config.toml
n_head = 4
n_kv_head = 4
d_mlp = 640
vocab_size = 29849
norm = "rmsnorm"
positions = "rope"
attn_scale = 0.126
tie_embeddings = false
extras = ["capped logits"]
init_std_up = 0.0624
init_mimetic = 0.7
optimizer = "soap_variant"
warmup_steps = 149
seq_len = 1024
Each number is 128 + 32 x the weight over its row's rms, rounded and kept within 0 to 255. Layers, rows and columns count from 0. Numbers have three digits each. The size before them is the row's rms in percent of the matrix's.

# layer 11 attention value, 256x160, rms 0.0436, rows 173-207, columns 80-159
109:081087144099146225155123118163126101139171128109104115115164133106111162090157117120121116100121095150188191160152145170157142142135160168143106117097120066165161172130073108170138106099180119159150136132137159089155158167086139106130168136
112:113155114101089131123094148113126085096111079148145105120162099135129065150159104170179121154135111160111135141154147103123184077091153090063138140109096143128170133109118154112136110118141106133204161133113104160151119169114144168150081136
106:122143094101156134112163123102113126083131199111121160123109110124073128180107156134077137100131103096091110126122163115122152231133124158132120065105135210137086099163068092172139127040075099146122098095120111164116141155098130118138174107
114:101110095068120185188109140137082133110155127155129127121142148131130096129123096186128166146066135138183115090126111119100127119122148134152101138146134158111149077108135137126045110207126115093148097146107108065133160162083118090108155141
109:167122153112134151108050067114089202088077132149121137074097106104160107159150144141127116161101171099125141122162069177139176172136128133131075129153102084097109170180156167114138132120174116127116109126137110186143130105164159137120134170
107:071074142101116146178121189142159097171147085225087031107073106073172139116138142097125118120137112173079133129191163171125106128111154109060119127091120166124136119093072144117113098093172110123120078076100106139134052131125133137125082051
117:134159101140127086157148159168085140121180105188160133131126166175112109165148164129121118114160093186128146157189067166094149111197100151116143171167106137100099147128111163141111063135142151107130133146133154131094125104153111079171149105
107:118158187027114199107108130092100125110110140090066104131132105102101105121131081172197145148154132148119181171116067108100113165096140128129157059107118105118057094124147163106141151122179168133130073134152098181107122146077072126181208125
114:114161124097132127153164116159123174087164163165135162081091144083160126158175141122128106099222098155139154069122085133188173116078143117144083105163121152089171128129166150122129085148065094155110075127117111075121069067128128128118118126
106:092137082156113196168134165084088144160091152107166132117151158090188091040116176130123149134060153083123177142119167166104192165150071167163086140140146150117084125097089143156100199070148102137103122084159119114085142113131097111143170149
115:104143151143115154079100207073107114123156129183144119055140108200136159108147133143093147132180123083149102122132108108177170110121147133133136167146073195157143134059147126186142160059163154102119130144133138168202144169130105137095094116
104:075096107148104151166075131120079112142126118118133150085126168121123165152110152039120179149157151094131133124176088179045060169118081119060126094137167161144164111118070158107150097107110155175143126097166114139119140141154155189174072131
113:133113112117141140094130140145200114113155082094140122130117122124137101077139111133056178099074122077178151133126060144129180149147119059109191146135143128126197116131115138108119201115197191151057166139193117085102084137133112102148169131
110:089168102085197115144099113073122163090159152211176129138161134172125133076082114152119070127121179172108099177176166131141083175158124115146090109114111117068149135169112088099138125040175125093112164173138122095108110116106115115103143126
109:149106123103154051169151099115115135119121128128137115151124138100103060138136124085087125164095138140181110119081127124153085122033131086132179099149120080100132076130182156167143166105088134155098163138141154103119066096110050182151159121
108:133094125124065196128144086146124057127095110082150164162145125131059118157140128151121122093096108162092104080133134108170112140171141142124098086068158058129200128153154130143141140083137136130135113119186162122151087107169125163100133104
107:081147127111154091151142147139114085112104081146114129142189128157119121185118146136112103119124178127113077077120203088125142130175156104106166072118133188170076149116105139087159101132130158143148156155173107126138086145173115119044115088
105:097108147143104181117129085117147140149110114155145108073122137085158128142114102121099107091116124108077126150160085143146112095115034166088189116123103113126117090173084081161111163104064106149143130160107152145117079164158147185123124122
109:094097113136088128151077152123123169188110182121069166154098051104092117086149128051150133123110156103160114133144133146092157066109138137144126133061155115122148115081145160107070150056118228106110096163161099123142091138181150059123113147
128:112144153124055138093165181145138086139131088108094075144149142111102112134118130143099130156097115115100103105188166147131124150144175200062190106104133158178134174101125135171070115123106148154198155173112137123154179160149061126143149144
119:068136147185132076140122164170135117122151150107156081166126184162114118098067205091072079172157099151088146189164182105079176135155110144112152112179140133130097176116104154119176083112084139164152184107122145184173114139090123124149115088
127:151151165109129156130139121092148132157109108136154101163107157216079130158121110144169089096116150142121125128129157116124128094093185108076214038100148138081210122119160088095111094168113084128191142189114134136124040179146131109124148153
121:068117105130107113156102118131114159081176097128105111134103137127104086103111105159136178111089118165100120156150072136169132153106109074048129166041151143168080136041117182131113186083121097153134085094119108153109061174109127180149177071
122:145186078135143085151175124156122166109133163103156105094120119125155084118157092146174167158122099132120127093127185057160167153119118105143129116169140179135084179116134120158110135180071108111097103157088108073086143151147066051131144129
129:086174096105138126131158186120149105190083126143165121161106130083085100158104184076142142146141110099146087120148147120133089094128171167127121045140126155121060079118135158121102191088129096127125145113190086127107147105141094157074101159
127:134156104095179128114172097092136150091106153098122099154138179074105086103109163114155175171130132132124104153138155078142103115084123052168154090066128129151158055128092110115130164126102145183103124175146154140077200166082119127132120165
125:160144070141090130131157160161118157133084110191122109120084133126117167092149099096125114192124144121199153123114113138079166136109086105142121161124114105082141218107192134147125095165085175177138076166141205140088107106168117144087146127
123:146097155137139144159119106103106063174083097170110072131101098105181105095082143147105085157134081153160106134166157077170172085098104147157119141078169125089137139122149146107124095153125058077119119102097143121108102111154168131134137100
118:167111134111137132193205149123148140094130133142142126203116204202132118142080102117069119129058137141085102164134161094092114158080102120153172168143113192178154119103119076120091113104137101094092139104120123097102136109111178109153175144
131:151143105081093085127167084158184101133100110095134153132155135110150072094122139105090106112142111122074132114132077115141139158147092089094197137154097100136100093118157120114111039117165151119163095145211121152112152134123133108178143124
118:144099104159119057123161150134112077133108117117123094172134138152074154140081117191130209143129132151128118133136150094148065097121096090107098144140077092137151112122066099121086174163093168123194174110152126110130147104141057174108155139
123:136144112094147093161139146146138117162183089160084096166155170098108138162162161123109104166116153198125133096122134135138093173138110169078153042122183138120145129147130126169130131151138140143100069142126196140095138159116068113169141148
121:150099139060140117104151201122104106079165116154142077131163092119121069152116069112131077144198150169137115145136168081102127125109110091129142129152138056113095154169106112153164151115189198147117158125139111135101079134167161200123190118
119:143132087138066124108112089153142077134081132134149162147121146156019129146171122117155193133146107097139138114122107131119086096191079130148138140084146110113133089132167132097129140090137134167064136089129146113122102094178117148185131126
121:126114110157108139089173149091112139111094097033171133091125096130147181085170192126096121189143145135109154104103150135107083168119098128101121087135083140114189091090096119159147184143165087125176073078074127105123127114184138167171116124